config.yaml
n_layer: 9
d_model: 320
n_head: 5
n_kv_head: 5
head_dim: 64
d_mlp: 1280
vocab_size: 8192
activation: "squared_relu"
norm: "rmsnorm"
norm_place: "pre"
norm_eps: 1e-06
positions: "rope"
rope_base: 1020.0
rope_fraction: 0.5
qk_norm: true
attn_scale: 0.151
bias: "none"
tie_embeddings: false
parallel_block: false
extras: ["local attention windows", "shifted keys", "a norm inside the MLP", "value embeddings", "hashed n-gram embeddings", "a smear gate", "an embedding shortcut", "learned residual scales", "skips across layers", "capped logits"]
init: "normal"
init_std_qkv: 0.0374
init_std_o: 0.00882
init_std_up: 0.0374
init_std_down: 0.00441
init_out_by_depth: true
init_mimetic: 0.5
optimizer: "cautious_adamw"
lr: 0.00109
lr_mult_up: 0.819
beta1: 0.9
beta2: 0.98
lr_head: 0.00449
warmup_steps: 381
schedule: "wsd"
decay_fraction: 1.0
decay_shape: "linear"
final_lr_fraction: 0.1
batch_tokens: [32768, 65536, 131072]
seq_len: 2048
doc_mask: true
train_tokens: 556100000
steps: 8851
dataset: "wikipedia_en"
Each number is 500 + 50 x the weight over the matrix's rms, rounded and kept within 0 to 999. Layers, rows and columns count from 0. Numbers have three digits each.

# k: layer 4 attention key, 320x320, rms 0.0524, rows 282-319, columns 0-79
# q: layer 4 attention query, 320x320, rms 0.0531, rows 283-319, columns 0-79
# v: layer 4 attention value, 320x320, rms 0.0485, rows 256, columns 0-79
k282:519386450557501552560572524498470449470531457549512498509473463531563564519532477483508499426495530540500430532516436576512572629564597453579535501414486519431415597515472566619543560471513487519541440492550420452516388441473499553573403482
q283:534553462429482531456514517625554574447442521470498548499460431521528586437622541503524483689297528478473462501563510488424458397490564482565416551503624580519504444517533434496564448486470496428433523559540496393583516465541401470563484583
k283:477555459448479538486424460606541604455497558478414538447420526478437594418642496500481537651320522493478521466499484518507467408517528435516410513524641563528416397435547405422554471513538543422464588541527483497580473500489430513513519499
q284:524477580476495438460485544543482557471484544558489459502422519505490347459487414529565480443536518555526464455375420500486603469466543384501596519509474538418530594486472493405567484478502527474456481463472389518554441594343519424455496457
k284:553424599486446467479440617482364448459454511537455493501443525529463383470518448501478422442554518539543401461410461494429572495447519347463578533551417603497554598533525515504547470476481508491400468475510381507569494535396537437469489395
q285:513493477477417480528403495557476580562503564539583433427468551445485430510484473468496468641600461470461600487613640577556512531534548622512506395418524533569540395431494377452477552424555474594463405582523500597384446493488397482500518525
k285:572525551438448484548443455530520575530576591575578463411494528394460435510506437486445470634578471501481580459640611559525562509464535570457456359467487541569534453403471400446480552389573456604453387619488505592415460504473434468509487468
q286:514558555435498419436497490520411505624453503534496492483535515431559520522496501574396433511437388513475461495514496493457479501478484471470525568569527478530443490443522571574447529416512458494476505502474528524458606425573405380590512462
k286:515568576428424470462423496489453512614446487526482494463538558421503580512508456545406403526479391522519452520488521521469508493473525476488509556548508465489448520462547550561467517421534480474466477449461532539453577407567384383567554443
q287:514492390608503499524452567540596470548514488509458594531558374500494422553452595572498512491565488538431409469556470496491418380499439607456373502452536532485509497491499474374462463523532589476497432540460497556560478490557538483511530525
k287:493451429582514452514462609525522456568497507516472600519572380467521409534431551553485474481568483575457394443543469523515439345527461560461412474432514509494510506502507476364465465518535619549523427550460502583609488496555568461495551554
q288:456556559449626491550545558529482527446513436522433540562483554460570452455430396492421515505399552531501536517443441491475523521466449579519511490433497640576512497493453534551536481507452492539478545581497576436469554510521525462531507502
k288:496514564465583564575550557525511526460487461524451549562462566447569482443444422462413533540487571532531530514509360499481551510507491503503465519440508555557485475471496503558575516496503499586493570531452531437499526525497457483496502480
q289:447518486479436456467468487523494549429418447523489493536422483525480596548583499426529477567556576446520529506494386464617541600477524417572496559585471508530457488483441463482456533525447509505555401582411493577660405575491499443513484533
k289:460490473517458463468474501505516506451442470524529474549450507540461615550533471472540517479552570439529497480483380466605536568481521433545517557563438508528468515490434466508486533490470515488494448561395468577685420607443525441483513573
q290:461459444433472515552490476485480422566506565490545436461486456479477481606483559405626410471495525551453521427367578535600458497621552517476528549454597418526521637521374500508561432467520551491585520507550473466367549472460491499450369520
k290:479457450432507508566535442479519484537515601438531490481521438503475491612501523403599417476539552525513567482434603529609510497602521507395511536469569444527477609525404500492534413454544537527584508553590509452381553516484484510395424476
q291:600499475479483465464490532517463476478570589526579461541492456504459532517467443476487424450473448503504564504504427449641460395509568489455524505403573475430528475549399437527505587515482505459592526499527451576468405533443576421474574466
k291:618511468500530480484516519483469447464536553505614474560494461499487574540466476488507446499456454511444536496515431494646459402505550501457519530450521497408510445582384409516508624561506504428587505519552489588494449521491547409505534450
q292:511494547466526453482470486588464501486488582520395461548455499483381491434438464577476531513498586530455470501570497505453529583451472521498579505569578496469542482588465539428559475416583556499587383459536551504589602494489429450464526506
k292:516509583457493492480454517532455465465544592483406400544464522522365514441414455527466477525485552509458473483502546461447465607460455512512601521494541521481545480554461570472516461489559557458594413434581550469564544465496443432472505461
q293:536483465528529587538579508530504501469610513458543508537584346559535496582454456486543457401559577432460418512534529494465471385532482470477459569466446446516378499453508476614513458545439525542479516410419557445582507492493559620507495541
k293:531511452502526536497551469588491518492545487448535485525604390543507489579462508502583443429516580412412500560598546516502490424487423458506473572511453458547368479503514503527507493517431540518466460465463594479552542541499521624543460555
q294:590598578580509477445509460515532532511609557517498471439510566570473449526419505426466559480628587429661425533442455453520508541402510433492540558471492436481411521465631374515409392466475530435611452512443486422539550687360471424414489523
k294:588567577558469494454511521451487457499571544528511463470448573586497483535393551373461541497583594440642404540408524441495485545398560454507544544485490457455426510486608401552410402491482483433608439477424472423546551635392453453417479537
q295:481492467511471546414484556483546527467539471495581531554485627518484512473454532482455567485468449459600581527558437446523422575497443444539453551462621360572544503486416459488529465463474590429500499514441508483418529580658453524407498537
k295:433511511507505492413528572517540583501557494529595512556522600533493490487440498497451593466500430467599587497596453396540400530525447455526477542483587391556514499474434463499512491433490578464549517483416502496456500596667480491351478586
q296:489486499448481522518474500427512484489445467491384522500492368499528589556501504503581490479642606595407501480492533423582460454496492458584550479536449512477585585453591493466582569428467467442527469517469542468440487517522486458508552555
k296:489443484488475587516503492432518471489516466465413474547441358540547611548496514512534468471642601595429488445474543404600445459478536412548565525482506501456571589449549499452607586446455443478502506480464535471512442495521467476494527583
q297:547544482505494485546475520459519483408420344557561584426514534549509461512487690497406531405428526525496522530509478426402499547441474563456456538546417550498508639466483563470503500392534533518488642468507550579569419460500418559373558521
k297:479523446485498480582496548418511456416422375536593560479517526564481436500492668507449511411417514487480528528482540443389503519447472548437465556576423557482494604484462531511494497453530515522482615439542543569552406478499464541399555534
q298:468541523403522568491522447493517580439341458482505518471607631528516494472390497477552504421482536502444419423414603506478496478572413506433592556529463467509576407407455492384488506590507452584492562560497500446409512599551442483538528456
k298:494538566427511589500483464484511560432324490478492576469612632507492469497437481458526502488508506508432381476460562496464546459600428485455541584517462419541560423422487517421508539603487488605550549560503466453360547566551415525537516525
q299:525448636500497422517549537391531458406498455574504465493583390509432419461419544509491547442476605451528507516443498496578411422563495426503521520435539415493629474441534443529516483562536412570407506398589541454398618499543515454532431466
k299:532443611515489463528567586392479459384527481572545483533585398557492443516437605499493530507422583434488522537430523487549399439565474430498539531461525424510596503430516454577490458563518391589420520429661519468392627479544463452539407500
q300:531490425566480480525497475435506528554358506518451561509515350470463501478429651573484633426541517524554557492464516488447490588459500340542528473442480397512561526476525615470526554394493535473508521534575469632483516500395464491536460527
k300:516496469555449531511469515396492544532431535487494554514493387533427485485432637546465559432538493506569531531416562477416484591471535389506541465435473457493556539478499590523518553430468507470506508467569447614493463467390471486544500519
q301:498511484567470524435530430441571482484584464418476522514495560486476556512477413473454451483320570481505484514508469580557513494637578462537473527647456469454398544402562411519526511512515489556534482485436558608332546561415502613478457478
k301:516491451573490498459535479442529442489590464454497507525493549476508543536491445523481429490325535476501431513476456621570467482612557440540526513619437496448427536401605419519499489539544517565569501445485532606361577549416486623486464544
q302:464467534499568452531498502485498559516455426533532517536511467520550404553528415502560469508493434506589520505483521515460522480513540464440527513525539479467525458560469514481468461414461431424531472425477544495570456458541621499498477525
k302:452453467605532554582522482445484557541519452574521481552485476487599378558560461505596460532488442575527430465449517550466583513514605466556541538467569574469501505563488520462582484411392464467499444420513462486610471504477645586519512506
q303:521581412539510463481456453494482546378415500534481493458504559401554448489437469607474553567583426433453546538506478495549495436427513436478514506578556520579530570405509531463465591465524543512494467504454616411482431471469376532506486503
k303:487554465538486491491481503458457490388443524522481469478467552421544440482424473546474561559571445413481554536442504471546524419459509461492552515567571525563528581401478538492464593473502504551518518474452600427482419447460402556477541513
q304:528473472518558454431543405556523479542512534385437398434454519508497420415500449477534573517494457472445563532447476452593427492636525517547535504521607582532473543533340503531566531476443501512510506460560506401565381529461417481401430513
k304:538466459530542459482520437591539464522474547367439423428426482475509423454510423481490585495491487511469553559501454436579420496642552496467526530510642507537461528520369488526573485457464501493524531436539495436603378542471409497384443522
q305:581507454450563501583516487488548485427484518562524489493429504515524366647402520565450487522478489567538481544498482463534547460508538565515432473542578590526450408520510596523489594568502519593501600443433493526507497485570564579603499513
k305:568465500453526516538499502515480530413493513508492491513468500495517360611384564523434425500482482529547467581512490494558563463548550537512468474522613580549417434531508597514483562582500527567485622384424491561542503479570593597613561515
q306:536447490529505515449465503475523593407473518446403651520554461508497479532566562516464524509583501579399634533390428437503492508458488511522582567547443535582542496591417458516500540413478542518507573418509564414454538424444468643497481498
k306:560440459536515490457458522459533529376443514457400630533528452514535448547559578507471528499617480587433584487396411423505496509463515489501543596535446500564537449552430427526512511454480572528504620416481551431484519407418481653484499511
q307:554566545557506481439482502497438478460519415453497509489559476441483440495602434429573564464519552571548510469536523610491453379430506580544498498503464433458525503496557597473470417527537455453480550466483504456521457529425434435594558511
k307:472586621601467445400464464531471572498540431474464490479582443467470426481612422407532569480525491609563486448607535584497482349476508581525491471490523426465503522494603639443495414497481513465560603509438510474549479512425490483561589569
q308:415530482565557474564464432544463511493410474556546526483409367449559425485483481489517474498515478515414442505547479395513429319497490522550520402518459539512596461585536425441445506483576509627553451488550506571572563578612481482426508543
k308:485536468554533468520460439493439428490430453530536472480358411431571437489451508468500451527492477483403441532474492361514435365484504507577510434474473559484604493588556425445406527510512554666506441437571520561572552585623483525453553552
q309:558485446529460574553538517436523560546490568560429518445487560499437596454468530546482520494578557536441444490539467534443583459501553438472629506473512488468407476512459554523482540461449489478537533460557471484556550515554425552493457434
k309:609519424494527524545573516490565608556472567523485466427504558498426586441457504599488597461573594512460493499479429514417531452486559481414616493519509482461465432501473537518472558450468404439504540466519494462539564511580400527516396410
q310:510510574483474502543476473533480497449507441399457525536591488493426643465407487596533513584594451402548536510509536547388472612507474467464442538454528428445517488550454373463489571502498512564559548529509512507460521531421539508395557505
k310:501500564458503450567499483554433459442446410465454538552601463463420613480407488621550517549587482425580523494533548582370447557491454511489438490500489437430545402539500356503498589490532493554557569541513502539468527512451544542449529545
q311:606531521533480442464458387578427492532556475439616477479497582540507433542472465503485475507501453528365520472472442543491506501592474528528402449365494533558397559508527423468567527559541476471385506463440383544514400527494470472465589435
k311:591531541513481447441460392553457482544521465433635495464493607536500445505488456466497433519494426511350489509470428554506470517571471495517420483438525525549420575505541440458543562556511423474392494474414411504515421537545486473474539405
q312:535478528518521472491496482537483434448615530507458530497444454496562497528429568446541489451557414521522633492445427499392473429462508557537372482519456466363611601586545524488438456533452608503474546530504523408540455475471488559514483432
k312:494525545524480457490489491545516441457612511517397520532460485520520488552428576429553467482587433522510590467419461509398469413426522609541422500542425451368619569621520497502447423529459587476456544507474578431571456443498488508487489349
q313:430466518507470541528495521421534487549371506562564506504444501466499629466417412395514555528540466519489510429513406494563520568512460577508517458534493493552553599395570462469445590519422458456519515486573555445570473600512451626399575510
k313:482466562479473515538533529453539521537416538571603488509491495479515683476397441377515582500572500522482517427492397466549521558575488547469527453478527497518556601397550406449448567516457450433516522459547533434568431562526462595361573456
q314:448496511556535419567553550477570494489583492453505497519512588513542518513493400430489564548495539449460428469447518489590506343545465534561383357417548526504498459546503494498554567451513407469600491608510539480432545424537517472557432451
k314:506494504565513472551546602482578462470597547486569514506503581533552560457466441413477517517517529441445386477470478504588498369562490479543406387383521476441488513524556491521567605448507418443621469567453549524527520382512485505537446467
q315:608469514376500471506470415516620510493541566471511502428513526559467481404503560467411365453430537473606578503578539493540574633496548476514512494468497414425583418542521411511557481595543510550488582522516556489489408538471539499510432539
k315:558485490378528446555491450509554538476493549485489479454530509517500473459520552503425360492385533490564593487569537479528577632493498501532504498529485463499545425541484396530544433612554513552520567552529565495493416520464515513532410544
q316:512576452476497516486485546453487458475438474516422513503540525487529372434540412446534624309505529490477437589510464530588406503430602445438519481406455602446528495487580452590527505512447384506565597552535527549488378459515529401428477442
k316:542549462463506540526500577416478421422415497507468519524528511475513370455542444443556574311483577548448460616537486524573442508419616447410537470440447593427515487485577438634510500513438354535555610567560523592494356433510510434444488406
q317:584471536583592519435534462448536528553550465481390537522436497482452501463456505445499535455442435581483412470511450388618558435470534537498515501445521574448547554492484361469493469515603632490397475490523473559508321448502587434488595425
k317:604447512622593540499506499451469542552553499462363545527444459473498520463459488464478518465455426593489422496527428379586541468461525493472492508453528559491539580491464341510525438518640621510422484496503426576529365442471560447480546425
q318:526504464485557488510530490507476503497423548430362490477583504526543658458494585536462386455446513526518529516592477393522567531529527537495544568442480550436608507442520438472483471484437524510596426540476371411410510471489567565456499541
k318:472477543530537531499510501459487525481468573433374480524567526560535627465539582454478351497491476502525483494591503365536574518577524503498572549406546527451601503440548444506500472530470531541620466505510417450495464492485603543439548540
q319:499448447431504472493494424471493489506556532378457420561499624465581593487494579467482529489516582527445559525552417441433603614402519554678503479493499418442399550379551585614554517505510562480497585490498385503666515558568462564467496502
k319:475473416423554451495513429484517549547547520407508394578508613455603578525483506500474593506505640495418625531510379407437595580437540608625477472514532433462397535447522531580499506479505493449463558487492418480622519530557440509476458507
v256:433540474508465415529456443589502537486436481490440508539502464480454537450488534568534468424569752445451506519568501441534437541522498557432547438458374389591517373455527466468495450425603530536446604578456557415440506510521418514488486563